Weights of a small GPT-style language model, trained from scratch on English Wikipedia.
Architecture: RMSNorm before each block, rotary positions, untied embeddings, normalized queries and keys, local attention windows, exclusive self-attention, hashed n-gram embeddings, an embedding shortcut, capped logits.
Training: a variant of Adam for these matrices, 4865 steps.
Each number is 500 + 50 x the weight over its row's rms, rounded and kept within 0 to 999. Layers, rows and columns count from 0. Numbers have three digits each. The size before them is the row's rms in percent of the matrix's.

# layer 3 MLP down (transposed), 960x192, rms 0.0501, rows 905-941, columns 0-191
109:539518522619580512516481590336523502517547511583511523437527476530418492439510545428544428570541495518494570480493491519618595563471519560494499451459486416448509450443437582543546542478563501522475499522420559532356486449547492614450444555521516469501528526458516534465461536532520495523450537469587544446476514583531505454606569442453524498567499507471453554530512560522432476397533508455539459563441494505456545434553584562476469481493435517459554533431556456642435483483535513450500501468486495443418442476570520478443522494530522443464546478510559567493564578488532472479
103:562453530491537438565466546470467541458469433478513607486471515546553608505452477574492521494513479435519505456468513469481571525489391571487451593409557507458507575585507538479604494518521449556583473486516444378519588539486381515523436558506537462430505476472489481548513488492490489521597513509551453367559489562538579465478578428411475517494463487527443550540525373462580525484545538478383477452548476498531465439468496580466488649521502555468572461548475477462497465590519533485493440423430499509559472467497544572481480510556514449460505467510470432420490538479573483549
103:566441576439543517500479404476483596494459514503593456465516461439472438566456571475534423503478369383537502533577512480565533476491498492511528447565502382516548604531422555529622511480430426488491492544467477567521499511489445525536467416535496537526543492548594401592446547442539464470533513449553371460473537457427509464486534510537435477505478472500482516513577533491516478575428519453510553537428487552433474487483511487469554514499498492468473528470451485396584574520430553368390550548489571531544489483425505536453453507550526471560465433604527504520466483498558484488
096:580520475449486486511405479443354506542533542552514449478495481441526492557487599512514568534475566415533450497586493505466607475369519502472458503437482512539444604506444523481497549529560406430592521467497449425492430565501508456555456489522471556496480539558448430463448476471396483530429556503523571466606497484444501520529527562530459552487509484507543546464573561588449481506484488506496490453436565601472374506589432508443437433434472462512530554528448504469484451505557508545439453487535411503536433506575428498435568570434455461500495401462552556531482580496524495491
094:534541540521511531491496573519455399487481398430451588451567540556529514452491472440488346463377590465468521544492501575556483567398453565444511496498510519464545537550595477519496496457536536485524454533439470505436439415551513531504467512451428525456457531460539569490495444538439473510536471433480476472568535546585501434447482519431589525462431444532548563391609535571469604538504530495493458518477530502535549573527475542521549543493440494463508522531501512386446437528556526446475557509392502602492428497540454412517576511480448484574565532459539481502456442576509454448
089:556482550548543523437506456460484544548572501457569560501461529425554632446511562568462426402452561538499526535499529544467556554511553461492565519514534527391479429475512544560515422460467467505449483462531525481467469498598516437565547563538488534495520581449499572509490514514466556472510584420508556573499479517447462558544428520542537464496412582463504500544542413495548401476496565539415597510415446433594498508551577483548554450496480497467523478449530551494501532394579545495543536570471542478492486517538507559449532474591476475458526515482503440518521427354474663527
083:508518503597442490527499466499519514426527442460605580512547537478468534542460488504540536548445468501493507499498471544495377439546470461470441488486500511523576558567523512511465605451521378574527474482515534406399507423444431602533492571434473519522502594566503517489508569508473454402522478479479605438512533468573408515545553531497445465465507444502403555499589471566428511437529513482467514474548542528449444485511469469556490445554552467490465526466561480484490601499312484550440563510511431422434540624484458467462491475537488463631454469530530521469461496541507454524
097:461424564472455538539428491534603471516484523535525562492424491394484576556490489409387449495420465499514417428499592416430549492402453448469566475500594506473497483451573501569515453425482462490524474577489516511596552540515492480454556510488493454546478492476508463581512464461432501618541498509437490481472511528505504406494487541464472493386441478561559569498536560431395424503592588514416474501489515528411485533489488515537461493538557538511524490442526508515563508389522472445549503442463439579510551501512470586451458487490547474582459549443384515564430487416530545462
104:525459508518574477551452474442513543418484511499467479503488541494450448437461558413450509473449501553467405462496543432426408516530517507444598511484524486500465522475412441532559490503486511433574442442533512538519535503415452423518543569479543477480531517458521511431496500425510514469476469421555456435403396535592567474513490441573534420442524438542463460468503474528416417476419455552532484537526570508449501558489480634557508573487639467544516448480357460500501489621580542446542491513471493480503553473368487467474519436388577503410546498484481534473513464497487563499
110:439482456495469510443505474531535411486453503546563379513517543529494560498487517478474591540460425556453487472446425522573517585492463472596505508532571460444541558550505536465393555541553547474537421441549522497442489519533440488492454455489546549481519430499455511586411474488390479499513484526510569549579546563484595521539526587597572523479561490587505474523436544490530406501442444503502482465575495419550474535440521412507474538512421470470506454513528539521483570542355437531489453537392460545510583465531409525481432525530504527592443550594485508490519439507372474461
113:558399491460524539425514475559541475587504413534617549490512482604498538494547544528555427409566491593487506460468533574446487551484456526505565510431550454505509549445543441559549449436429459599458473495503555544446482511445476392451515558562553576451463575393453476502461462506512448528486429552516542507504479508574538539443512556527431563479457555471524437568414451487434353479483522571479540538548556433465485490463560540556497508474549534492464529523522462515529487474585481595448558438484524507505498459554514466497597510562564480440558479384409539493504435502576503565
100:486434444495561518502483464436518458471557426440412505500545481536372354442477522431456500519478554530505539585506368526590528365419467522495456468461507460444580483549501514566503515452467428538471520520531503435498482384498467422560557553418484510475572445559503452540499471437503480511499509473526467483567507540522605456465493492492529537493528525542538506520520483631471447477475406496488504516414457643446517520472435529416449508511532491468516517564472470516555506505473521452430658513490481496451468485507467455393522455511462532423506393590535507416514492466555499534
100:524422499405571523435507507503491579411521432436496569536467496524383504465506508464508466571522504480497500518577418532556586416542520531548532461460535469472427613495469529463563497543482461501541550483447466503546466578491501444456431472541500539441509582501645459534504606490501498498508498496539426435536520488596419543508463594423462442560421505427513463475527574545519510508560433469473513511608484574496411524462499499454498413468480572517568368538522499443515524528602460556503425501432549451561551471501466542485519494501375495519449410451434476574457526434525526511
106:443506426440467475462475486435512462440551478432525446561462527486452529660457538536433498495518467474467573470439485549530486537446511559439567487556530507511593540435479436550486409480509369499496455499442520466493467595530470486621458444429518464542544394482520488539539519555408523520444523505508561558456571477476386398442459442530469486485533474475485423519514475487432546492561574401421501478531437474428597482512562485490440530576429568465500486554547493454411531538475518500428504448479511613442504526386476534479447521485449536564504472475540438458559402520535510537
127:531454519535528494573432466539574626353466519468468579446457519505442428520499443492472488482462517524442409419468406540505478617523501484484614488566451471583517516461516454412427528529447477555472540530491460464466525520612535384564522517494502547450572489484493587521497515500487501596478504471509440388557525510564473552495515482529587471444486473494552518472505466414402444542532609477512444552524476536537439458567486523421431503481534512528593445621541468566484455488574550500477479546559495516573464477521507468575467470566494563534428438436482422494478451502557462533
105:520482594480555616500437543532494498472464522478520547562452436489488546470527525505458506530573527497639479556570567467465546482481470521434552448489476591461510617465446496530534479468476512459497430451548503491438466532461537477410512409502490488443525452640468507463502546565529593522507474533571540456404574542565533539429519500535557434485452509480515520398448569414434488364542454431529531457491493465490574575473577525620468493472504543518556470460513445545510438409511519411390487586457531575480451476580436492509475528496502394528508536479525482500460501428498572544
095:537439511530512569487422445453501531540531409512556482485500586470501526508479547537449423538478594492481413460504541565518506524525561481504546520587478517440409555543477417468515447469517546480561425448505429485435528490608494477483451453438470457497565600515516580419494404484502514537405524508441431419436469460546443439500419582519525493535452431489576495469588466517488602597494512515478573480393512517443505472540508444555452464538507506478549420552504511450440572516607476557558500479484510469539517564493515523514549460563511461424489517542478450411352404453553602509
092:557512550601516560459515432403535456519524515458513535427503548507425569554502518467511458434549532458495658513548494516550439474497509575487511486458444476501393451552444492423549508430542574487516450477560460584371497561509424404503466526534498462507533569573551535508439520598551471462496476497476435454533528524465480584517512464459619554600548521495506512510504418416488466500454470481561501464513436557483484553543425477516505555503473576506439497545494512359435482450601549541520440523545501577473488470476457472544553542579490456459603470541502486506465384526523475393
106:517489542461500490527506504508556483489482514524521498523503564466487485444505506461490435424454525491503557436548548478409418583530504598444577585548427435510496545516501495493478574531547525503448557505497591467487386534460508486420542554420487447495486569530491432461447470442536466476490575539494449464605424503405557485455486484589549425525445617557496471528502545582489383538475486550446549429508575540463573544418518544483603435465540545558480482485496464408426557562556465442521518581507586530433585435486468513493563475427510501474653503563508433467481574444538496458
110:454494612556492451437493394376520423537471577472457467470462431496477479464464505512510515428530469476511501433536528565537587475503582590567530543458470438524487444427453472470457477446516536506354472490477461531462492513572502565510372472508472461592522598532546485496482516514493500425522474514544360478507558492660479419476514498479517470588565446498569507517500573574506594449439443499555573501557516411472453596554535462500502545473523579606507449565434462485447420506541405456474472439539506485490516472559503465522455486530431471466534464542472498512457493478508494439
088:462469461437525475504379448450479540514456513490520485516474418600500449500538592518516498513538529442465580507439536419476419570525502525520489413531502400479588484459518503515535467472536549574467479597513511573630472518426482470454495606514556475454459421505461493457485516558510483503516496490546435506537554487562473404493529531496429528520556554434416454493503504542540523451484483408552529542531554638407455439409499424502533451548423528512488557465457565544524524529446523447466565451358521486563505559541407500490378471468576531553508552552424477514564527528570563467
101:466434544521585514565451454495486499462554420559482494504490463376590386539500492500547484543496436586432575543485448530492478516504532421481455399478518490441574539517490433476412494552450391483611532546576584525500551497496550460519511489520529451449520450516545547569520529520458502551522480456571502464553501488510506526456518458501556465481536525583488485530576491488512444450419416517524477546506519461469403569570433450624472518503545485531424519482475539371505463584411512546463478452533537479490384465444573577491589482527462486433511498492474544587611427556547526414
094:529493459466535464477477497471512504484450515529476503592453435602483442541447509506456506439481456419475520534408449584556484487561529510476454525485436506429546577531508512477565462498463435583393460535512485618536572605482509492459567495534445505438492549479523461506393525436519516436550468441545437411474536535505566524503464509644528462544529534472488502541527493553572432528569472455478487555551495568517466502380421499445480427440520488588477520605483535561457428594463447471482530577419503482513385440438548478461462604513506559518387476443509585491467494451566545503
100:480473483500466508588486521469491560425448490478526458406465486460514540567493531522472513547415446450497583491481454572474568525513523475544458438438505529428376445467516518415539565489473562470448520458505567617472472595473512529483469501540520497556523427598583531607456549413537532569548557547447483615463498446599518603492516451524483446556479452478460483520452547558498425467482517458516529423591443475524443611447433473522514456533512523469552521581533513520488554529570482514511541464505468413349543500453510452470498450411479459481438437515480521530485564516460425630
093:434519478510510598534461521464583528526496562521433541519565465407464557448413463525472510515577486444550520476450453499460539522445599499546539552535545511436474506464448571484501456449552436469533425438491498602496520455533539432493521469490521567609536516490499479445391551518518547541429538467572469413540423529537496524532601543477461501512396503461499537526428473507573491543544517468436491529526536495508483594549558502495548453453524551593530527379504483432480554505529461482532475549543438534466514526523483599544564529445582532573561420433542311426555522555402510525
099:481465501524510512483554486551510492535543651461478506550493516557389556368541544539444532444530480436553411505447458525529428500446448554492549513480484392526560597446503535617508511464513527519562522486599479531444452582480556520562522466494498463586522562461553419585428612454483498556434460373472504516556490473546572498486547544513619512573423534449506489476492501497524482413449475480380488537485532462512469573524527465456499509545512473488483405480502454448415460483562470418417498398490406481466443501523514429530539455482512503466500417491495434540516471480482524590
101:529565491446433552537514492512509577430429584544556476438468468466417523517438423525487589553576493451539500505493509466490486461485559552400427446542506514558539502435541450620491488476433469561500488541549438475553518565509451528503417521515448407428488486485475586526533590398442458499539509456436510511490411474479560464530535528524507492470588551405462616471523585498524552555392483531554525511428493524387484498544417504548532446514411479577472487555479504546581508513475511449478527549445586502593505473516497587406435425507519417570580530551471453478474581458524510532
107:495558559524537496497433490455443447394475431538489564534521471457533546519442505405554519425529502459543494476565547527532535433514460487516446426501575470481570483490488507525488464411527526467435487513425522500490492462502435463443503477555574473409483416448502546436463412564491526526402537454440534507464392415571565516569452457554439450487437535478454558472398515533473558534515473522555581517432544605490526525535470439526511609509585524513492483428463614408505570606678513523452496531548510521406467499470430494426550535556530493422516463464429497519499485527523447493
081:509627572579538477541500501474455518555461517461579436468466507421522424464503462535552555569522433478500485633527440525529489440482506458496427446444561535449578464604461592542418517464512431413382510616455505547567516473483527446529532507393522555539545404534532465505439514469445524495526516451461493456445496460522446549486472568507428540514461431511458461413493508583522522441581489526638522542550477506495457454473479513545437501400525465499481557500469530471540603515440581514457489447501460502531461503485478557564490500473487479537547522444353483456542560432529548414
105:599516527417514536465485398425575484473451518528551372513520480535547466554504566414488497578471487504406487590580444567517500505547479478532471458389474528464578395461486520536440447335467527558462558557445496485369474527588591478533524464504460477546482449515521467506543513501520535442516402490457530476579529515504574457513501497575412457568578546466499484427503582515529508507426519492490527451521470583515414502504463466571468490430562489487411454471543524501515482587521479527542408430458529443507519463531531526498436477484474533464514440542619493467459451479487461390
100:531522455513447546542555535531481433513477470497505575485426516434533547558456573470604448468478496447549472502489480514475474459492551472479528513518494524544595555401486582489543461483534463427467433474502486559459517522450585511488395481473545520576555400520452538443538480452615490425418444589596513435450412477551549484514517501458500507523486569545554551559554422516471508455499466588413382507502502394481387549489503494572485548512558565437555567475476437507521495462416489432460402474517431547466519472606533445436560549422450461521461514570514470440495609525484542555
095:468502474517583390582535449476502444597429480536515541559519520505498441565363514510476509463503477477482387507526472623573501537526460598583489475608506530544622588497560612504469540438487489522497533483405452502516406477506556497472472522520470516556456527488610427532484495532550499497460488475520557524515500497514471476520447522473558473448447489483545530531466559450440469474497444569524476418368520500449465402513490537533502510538488498504545471536531659573490392489487501472516554532408475527508528574473391500551451453465505459534475468547435504413551451591427477502
104:442421466490489502558525607559473417556517513573476492558477507560536411498507592524457495469522561524493503454412482488583503458533510517455470558514494515419482517416477519419440605434396555559462451418523484481481520529533454523494462467616428555489510449405506557495509514509528591568510458569495547423473434409464478476436504466555400542468508423566556435454573462504485471566520513446560551552466479477433501518492528564497635443508481411505550505483509556468482391527501466433540489383567530522376474464516496450484503576500498384535536475433497521490492563572499469475
093:456531451422495412478545447514439408482512498499509584553543483486499555556477499481570443371565555530547481505454516623466543545415487453464478458575535547609539426436511465560436455493507447448471558492388514421515505512482495511501450438493467507425472482544499508515429530528457523454451527508530571451480498539472565504516514503391553434522441463427560533466550468500560476423472572455471562434422476472526531464469457515450469484501477490601579553554388409489549508441459498455490565503455526468480464511494522465533584484559498533438562587543477655352490496511442524561
098:524405579548528513459478448487530513527419434390560550567426503441552547551505514518503447518515505496509545525541484432473504518596514535512417444527509465442512522419511527486432442496638522552465458525326518534494488561504538527483411442545523511471407537567539513552402518588526480472433546468451375498518502496601496502530511587397504510522452465533527472517473540452562552463471534445475491563503518471490470478527520515515456592526538450587513469417590583551509456507519467477450442430480538660572449582462523496484430544532466400474542470538524443554478485521481539488
107:624488485483548473477479550532518528471475531577486528377458529622486619466552449510505510548502467514593507506434441590510491567519500582458457457526415450506503535535415497465474568514423498527496476580487544562476522527430441498550498492406427462488404560447585606545515545450550439520574515513522446440508604520456562389405468488495483514525458548564407429512458507499462492517521418499526465480528476468491501603469494440484512579503464547511445474575472541465521436520501531546451500556569456527612490416547498385462473578532449555483562460456513563480470490491422563481
102:583512505481525448456519507543440526447506403511486536519544570338503413548458525549484552551457455572478504498449528566534431440471533502528436545420494574449455502530508518547469506585533461465476464545442490485433564474434440498452456463550531505446547615494529433520558474522507489448419475495429437482449453494500522534394586498528503541384519489531502495335396533526472395431415531431509454497478483469528480388525494465462488491444572507466494524571402478589420466479523477477464523422555473478487447443451503478528547464529507449541475524537556651492459543544503490555
# layer 3 MLP up, 960x192, rms 0.0782, rows 906-941, columns 0-191
097:456497578475487504455556535542436491491547537452503430519525447531544471474479499520545492436590525506506510513480493487526486497540536450492453549460449509507504471601451499493485453570627480478491594541466539469510559477454459557577463492561498464511488458530467470416438390487450556484559411502428576493480515427525497455526543516574591519542479402449451628531493596504489589553516477481552477484482514559455397448418516475487495523552482455543491581465535556522538457518558637466628482528545651435467496436579514511517389444557466619407493537504551522496508452562475512435
099:446501458517428442446522514467437492478561597571459531471488548570524522569621504553560474501538418453461609571512458529555421468431565490502571519439549490548473541613417473501444469554612461499514544540535415435529544473453494590434504515517507435552436532501502573475587517494487493485513443546513428422493559480454544533478388461478579479416450518484506573492520584581564543463514538541495496485443501547510448424539450403507554509562447543504569511472515489593465459562590474458577543521490585467482538465472539521488461500500521563498527610443487604541467553414534527474
100:440489397526589446548557465499554492461574446519503506416429523460445543558407480527461410523466485500521550454411489468547550487507445482577555489473494478619448481526464483490523538466484537497470484452552412489520545582591593534516488549485540428457516448509618582441631506582578565523506553527483531434555434504534490572556556444472512560478560473416556483500499507441414567569510471535547466611502552542533556483405551426467481571566498483487473513569509542458460483492536560460599512489468459469434585426544454525430522512592481505439431523568551442484526480490471532515
098:411625454545491473467502503427554443492467486489427491465408489476429612442465489471503505527514532378467497537534425564403497446433443489399426391434548533491498501545503478535487427491552560540457498600534499470459542494594595473569572463450588479520496484546517479456467449558494568531500523520519562562547605512522459442481552551434486614465432469511494510534551502496466588492494456524472598515546513527450473462433513537504499459509407586466462550485551505482537545539485496556507527547465478534549572454514597521522523631469489555528496573512421384495485578570461516514
095:478562398469487536473539506476488500445420479535469500555448498646472456466448479469546515545547476486549488436469549449473388464508411449582466465515458506445439525535447446455573521463552566418528534517540394547496510470513553532525456444491432514525483436537440526490540468530486421493557491616507462499509560555525438430426516509393500551452555359553473602492481586534415520557539478549525394555578593566432520591493503470485427472499570548482516539542472486460544491486512532524485438523505471456422506493451542460546499540396497512463451414574545550468390493555544453521
085:511556422423537457450489502540568492475450544487455476507561490507529507475517472538594468470557567473424533520469471536487587578439503542515545546477487482482451419448492477419562479565436458479594513633475437451583623582495610431484482439444495476451447438528459547495498485418421487448478594461464554536550475533513451644533415502405556530515503593512594435480455549509525521481477513630547474477475500570540506487578557485516533478507566502429566502436484541445489455471457525495471496553386518547550419505440589500479477427491514574474456524473471486510561490534452574506
098:446472523516441533550574546540468459455528509530425523494547474456600549459579461529498505560491601475534504562487555395508469455590544515470474477505558519524407516467460490539549444542511502514497466578534523590522526509549507467567483495515590491465523452462416561441420451423501539464513531459541535446481528539535531609530494449542546601467488470393460582545511401389474564578495476569571486554613478500499527618484535518478470477604583451504533470542512531374480477501464533497582550557477459456483535439457518501452532519418540513509556527513520509402601627569492476528
101:454487494499539562400516530484537467559449455502575567473488464468572611511505411554495471527488507439512564490469510550530529481505494396437485431552565502468484503533464584514534517454549484387428494456545550532448485570483424484552470495520478508412446484436502560576468456501460591417569523464522587530601491470430432487513490513518531463544395480522383586587497521489574571524431536502505642556519450511534558559504571486562558511502484472563539554456501531466465535357521533489552439495547565494467485523496456549449471537563491456437599402512413445500539494456421518542
108:496493465483583468463470433487473486494462584514407549526413505592551461425475577428471472556579480519484461521564427468514504516498538454453496428422471524470509529529465409498508480570531549495477475497503481479624504492495480524456520406533587632494582445476454562499506462515465542521573611562499562491518561448488566514547413574438446571432475535631559524476454465517517412529514549511577515448538558538455545510548566583516515473412519430489576461416565502453577594538429543522523447550540447518500491556547466549558388494514572474507543503550471543484614494501484537482
114:483473507489586490459481475477543566512553483541475552446452528532503530562442465589534430426593603533414578529405487523397496503595463505453574467475483521593503536519527461559571389512473497555481507449544495434450564536484474447469510563507508540394487405415459506503535510509416523467551572568561529565601450579423433451531529585457512546449459525525443497539484424435474449503631575449472497468411457471531446451471499550454527534545416477560474439485517526561565569486490521516524572563609443559491471498472415456527509552551505568456499523480495456491547458455521546519
101:502497441529500517571556468561453583462526565469408492492483452511497503540500536503468563556553471463576436455541481528473536493432473470491420491394455596516478462547504484515607457538494552512528550527506411456434535528590634548500555562511407545455506469503453536554437526501536458564513509464559451460541452485536460579575490495505446481531531498510594507458523583445557461633449439543561478665552498476466432424526483506552449445489523505566445493558611556542524445514475546520579546587551448591496518469565549440507448428562487471481497542468516429500612538485467519541
098:576520465508479531606445447533525570535403557510464528482460487620527442378569422525487469469535538466569523514412604424568474500435498421463458499528465498532473519434493469544426511494552518531462481503616632553486502428451440540502567559538539473558535495508419577476476475444470507504551539574420513501473552496503501508513428420423508538547428520515381473516474506458512478485517501517528500571499506455498521554510499536522562513457568510596515537493425611526552507458430566446558522637537582551450436396440590461477497490491559484489471517439536536562501519479452484581
109:501527505538464496399583454478550540500542570443496439568352502504504561611568508554510540589439611464494558527473464524583437534387490448470534520456488465533427419463515535572507442502518482446538447504542497489531447489506509525560570467459544557439504480432419486526531392573414443557585431433552533521460518564528514488443390512513629462513533491597484459506587481446535592516608574547506469460544450483498545471493506535517465485493423523485499483531482457490479626436523531557495566427598492575528518474519537511515448473468481513460468503436488581524565517545484469511
126:462552423449522399542463408516493520519532498461442469541489515577491511555421577523544482533524527487544477468549544544575528512455537455550441448479461423591495444437538422406460395534524561580460575592547440506621487526604548537564472512488471487448553410469484506603485448462498415491536448492401550486554605417445504553496519511477528565434515466511548490510543501473484520502510582462522499494410482505408454510500470541499418524551488513673540535562517622457511448560534520513495511578535496482517488532506472517503417409581576545519459508497518567498473506513415527504
102:552449424531489509425540550445549527415497534431435452478523470497443518429528478505530500550573512434444477549497523445421456581552487464468531547547517515579445525525484543452543502445546546460526471459447469480581506465478513574471488481491494469491427552532508571561474499460413488496521454504413611597490489563469403387473494515497497482549432458551534513426554515483594420519572476480502454554468514467368455548460425535579553526455551535505541510444517553464621520599524539545514558520559493534489523658503497466437450453342505484510384537542502532533559525554509440492
097:525547402542454417418446503564436534512506442473491601449537418523533485409538527454527561566505548522418562556514409439589505533458488458453506454399505502541478428474524449458450482499572507465511505445455493407411520471430459504479576503504504542474538453474452478464515432564540439520528401443532521592476622492511540520455455491505476527608565453544410531513469517471493439564569484470599541573530505439479449485491479588440482506500463503570552435447512461497461486572500630510429567547482470524428448527432444522590507454551581516532462474521557583503485573572560528490
091:498565477474421494446556528475478481563516524468524516536541488446611507418541442507489468485550484493423505537495497533552503532499571532456472397572435589550562480541479482447524510493579575484548546475459573512436564499423544497493541488467544551417551439489491462471529502465484577546555409512439592590559444520495559487614559496522495602524584468496561480395491491572482488428551588521548580500494444507464566466499494521531457566478439439570470444581507549512498504490472560460421506551456541639461569452460567440568490514529490544498488521550491456499559660492564580419
104:463543399509590415502513432516521537499602502508460438510455469474497540528475575501461552454474502516403479507583530481515478440437564461595469459525516521510438449553465542469506471573513516539553526407489450538447580421386510504453559462429586452469546479454489479578561425548522453554544422426473493544515470556511515609568462477412594561469528553535462460521551505495507508567541575569518407599476471547576446518529535532464429528580505397540517471425411577529520577443496523506546591574496526399495456496556443497551515549563546451490443520470505432545528549462500515519
104:451516526523501538426506535557465596484457542476546482487558538471569522515499513554560549554497467572570541395494542584575508504524453436522485467444499464465419465522439441532471484538481569400552562639517490520526494568456513525533561577472487526566561511517539566561471446563531567509537504566415463450483433475450539508618484575511548447445465542497425480486552400502567468535518497549555573564464482560510519494450541497495472527521391543518510564379460513528425559436522547524534532492510492600422551530545592542514415548437486550500574514411468399601524495476498469594
099:482583548511449467502495440454573629532488489560500526487472499571448416456541479538558461451527590488521540441416536505477503457454417475498595498483445556529487520475462533431471542435597530508503571478540533570539541514610535559492465594467566503432498522516591506517509426540511479441474468552457439482451579545518519509532465447563474467544552459500545479451522499417537514507452455468511500599459568444507557398472519453546607478487553515641555526448372533555459510572486428411509509552396549622557506462427555438460455422509551531497540474482511493479525486502437496573
100:528514545477544413493501462576542565578575542506543488489519513555485491449482498470455535442500418396572432462462487480448499498548456466460409501405548525534411445464467506560499462458600527450521469535518480454505592509453501497470520531425511515515511479536392514546462551514516405526476605513575568454511432468438475511574479543418455509529571514497448599429433552561514443541512521481449479430501448568411456581538437470443563475499471390589568448527513508455603541541547600555565569545561456437447452495478445505473422517517594527478487503479393479437588522514532543513
098:395518475481534469558554480513569596529460475513495522524503480582514445445511440523486401438550572508439411552531530438468569407472497470575440553452526436490535545442539390605575459468463526506525449579554537514535466472596586558411553587486490533370557566518480569545545528575561498506459520483471599545499570511521510421568521535436454533481592492445554547394559510471557406474518468526459556510453481431554463499459482420512509446498480483554500515540481503566529553501464542492579487522517593520466568564471484532554472419518494553462463421528463481542531501566493583452
104:509509550513522454485568374620469586538551657574429570513455440606573495411519488505495413507484565521501441533537496493514487517459485523496551510479426501521525474554498518560543388470594469499434487513552488405588588533510612571531540533567519517516531492456457561496535473600460545525485506540452562443559544469555520540467546520476554513553532529427557442518496556410477526492475526541534384554465536554451411452479466476428438499461508464485537533497493601491519460434483495427449440453545484471485596544594596465539431548556537517535508543550538573526508505483505465509
096:555520493611483489452559520578492502522491522481524380513452556538482499476557492459603469532540502494528483555502535542574502460438559493459620470415534564466509461505518594510543537554486484504500492529499490545568603473536522466449407433421552466491489487546535591520509519435447631494477559431426474505552509545511401490591454474529452503579458590465449506435517434448533594480522578567490442530538617479461464539476562485542548467523432433456614466464538483485457579524483498538489475499519487471443465625398566475472471508539450575506523517497475574427584475416462552451
101:441538552635436534590513459539531417527590512488384557551550514485537523489485488562476495428512555533487510500496500436382540460477427504421565471439557459449421455568393471541585463531499547525518511531436407579449488466471442458464533531488526497573553458553429513460535431502493478505519520527491468555506459541408415520501429563519565444551518467473497585556495514498526515507464427495448451502479531403472560512464535545430507595500468453456503586578554498514611446437538482517524546457453533592601475484481487420518518541543482525467465539619386454453477535537474468571
099:486476546475424403603544464533478574577535531561500447505441413482495501494509563570462480448580461396453514598468434428509497433461517498466565597525483534526491472459448478567529456452461547524440463448457558528513529538470459443462402466432507456464431463498419557555490464526397536505494510537536539551510492511341563519520475470529461458579553468551467555520461450497504419476544477529544562559567557504617555466481527519442524489425617450548538496533600531522542558392454526560465526496488508443496610535578525481524449519544499590498459435490552585570454528478516509494
103:544451406496452485450488501506547506518517479534452537469529559534488523493507548616512410553488481469515420558570557434554604485462478424580476477509431572557544450556485440467505495422476508471450610559479525412612387488459584419437489476492512431456479470552421488582539470576466519522561430445468465490470471539532559425488489556397510503469530528500507560478484465471450515594576503467502448496567550501463478455454580602444544483590514455541543491537572447474431490533529531505495613493570549558509539478508476499438547535502510592431555484517620477443461610508550524552
099:469459431495465531444514462546472449510526527454433576604487515536430539513493558503425478394498589422469480422479543468518492568543480509535556538563425500567481530418570448567597505482504550494580531468527470445436513584585491481485507482550436512432438542422543514572606400551596499468527481583454500491498525545439507454566517423470534477427512545534554562572506433500491520471508462529466447500494582480497505565412511537547582462502479495460492435461520493487483400467463432399570501540509538535432468454495518452407491575514540596475458446602591501544465439446460410567
099:455403498532396518518470585485557515520454587534436420534524466473432529427544435518449492465518486398560607536482489578549541527566536537408496499525498552496397485453470422402518416391514540438538526456424596453462484448453385510524385490484480454520461501416538551541458434502515555546439451479435518427445510515422527522493402489481556452491582549537441546591548480488522520551553564544434581489500518577485467539416584448495560522471513506540470512436470472532488567545594529485490536466532519459568587513450478523488456534508474525384546490469478511549477501443502502550
096:376492561580565518398538504538472566526538472554460405497512472510517537569482424442637553520533507524478479515540534497595526531434549489516562540541386584514425446453531420468513469535582456492440547494494485569534468617443500594468561500486528458532524553496517564537441491456453485496526564547487607510491467420509485587624468522514509508474487535469543580420548451518429483524548575466429491553451605454510549404469480479484518480467528432440510529507526501480471545463525491531631557511551480547508525456532454488506440528594419560506432479481499545404521455441578518530
097:429488445484529497517403400509489579453521544455450437495462513498480510476626513542523421552546439489442505482382481436583441463457489466420479550457426407600477546451449407477564404465566509502510595534520516487522527486460468474447434533528594493490479464517480564464464526524467562563500431488456539449527532491492512470448450521461450522466545524585508526553569440480499475565460510536484566480514582554460568557511473554446506439552408575455449477527522575584478526542450454503493439589501467607570486535443493537474507512436477635452454582499576437484541492405582561495
103:469503503527550546406523544484520477494405439491507487551509502505527456579527514588572527473552501426488498495472472591490423454537504552534498460469455448517458521468439486460525373474503545433620529561395471420574546502496512556496520443553505616449397514536439486467542433508454502408543439450529528562489581465530457552444413478465509458571595406542563474441488487410613417541492531540422482527487546541414547510553457458484488573484538539539525500375520483448469495459503558526521553562494545421465463547557471455516501571513498505513476426578427518455535467591524418432
096:519424414483476570479492593451471565529523519452531557423435530502439458482550569509561559633463482403524504517416501482491565407397511551538467556432574511411476553428470517570453458452524480555434477528495560550513465548455455387450501568491513458561501480547430489569566483523467456480495530469462500485508436460391507625534546496452480458480429515498482460490497501467492488574577467492421449555471504461512534575473550541569521502506502510474467467499493465458508500451564473528567572554564570570474524548415480431507509561469526523518414413620544559460591629514472444503
097:391551372558549574589628465535554534553428537539493515567414518532482485464494496474515513430598577398467426469512520466401528471444536529517493534430562482451556474519497523559497491497570551535572459458509402477446495523464476576479486590492532532532476457506541489595444385593498551472492568570507489548579558446532566539523547531494536443478549557546554513443535443536502438516478482523470584490492545561509584569516544524525492463479400454629479458392437535485448459510567482502456469508430508543486556613499532523525398480495510439531513508463438472513518486432495493522
102:451468410516482534498466416495459521571479570515470584518421513540484435446458502515457531535556557492448486567532464567550512526510515516503460443531572427431565415455466460491541437479602475428494480494513531543562527519471600539451527558511397453563538524509414503504588455493603509385540515541444508456585487576326548464444438574471606464415577486592500513474534488496537430473580462469492514492504504501432438565559515539496404506501461510511550547446500583554489526555524555510517609475563499508484455451515427508554473484429462585496491496547533529435445532496463589453
098:429547504492510560550493467399401476552524607516577542611475548501452526536492465466493575517569556384466562567442468450399518476534496425445527530412487564488466589596421503572480470471494518424504497505464439535458558564461556477554520447416496560504590524435448445527511499478513510584554549522531460472501468585443525449546443496480509497546464481540504465447517585494507432462445498521541556448475471502521604532501595418541429480564535534572458476508463533508448572487582554509591554489496539521511529608563458508485426521499567468534538434549451487514461595381551483490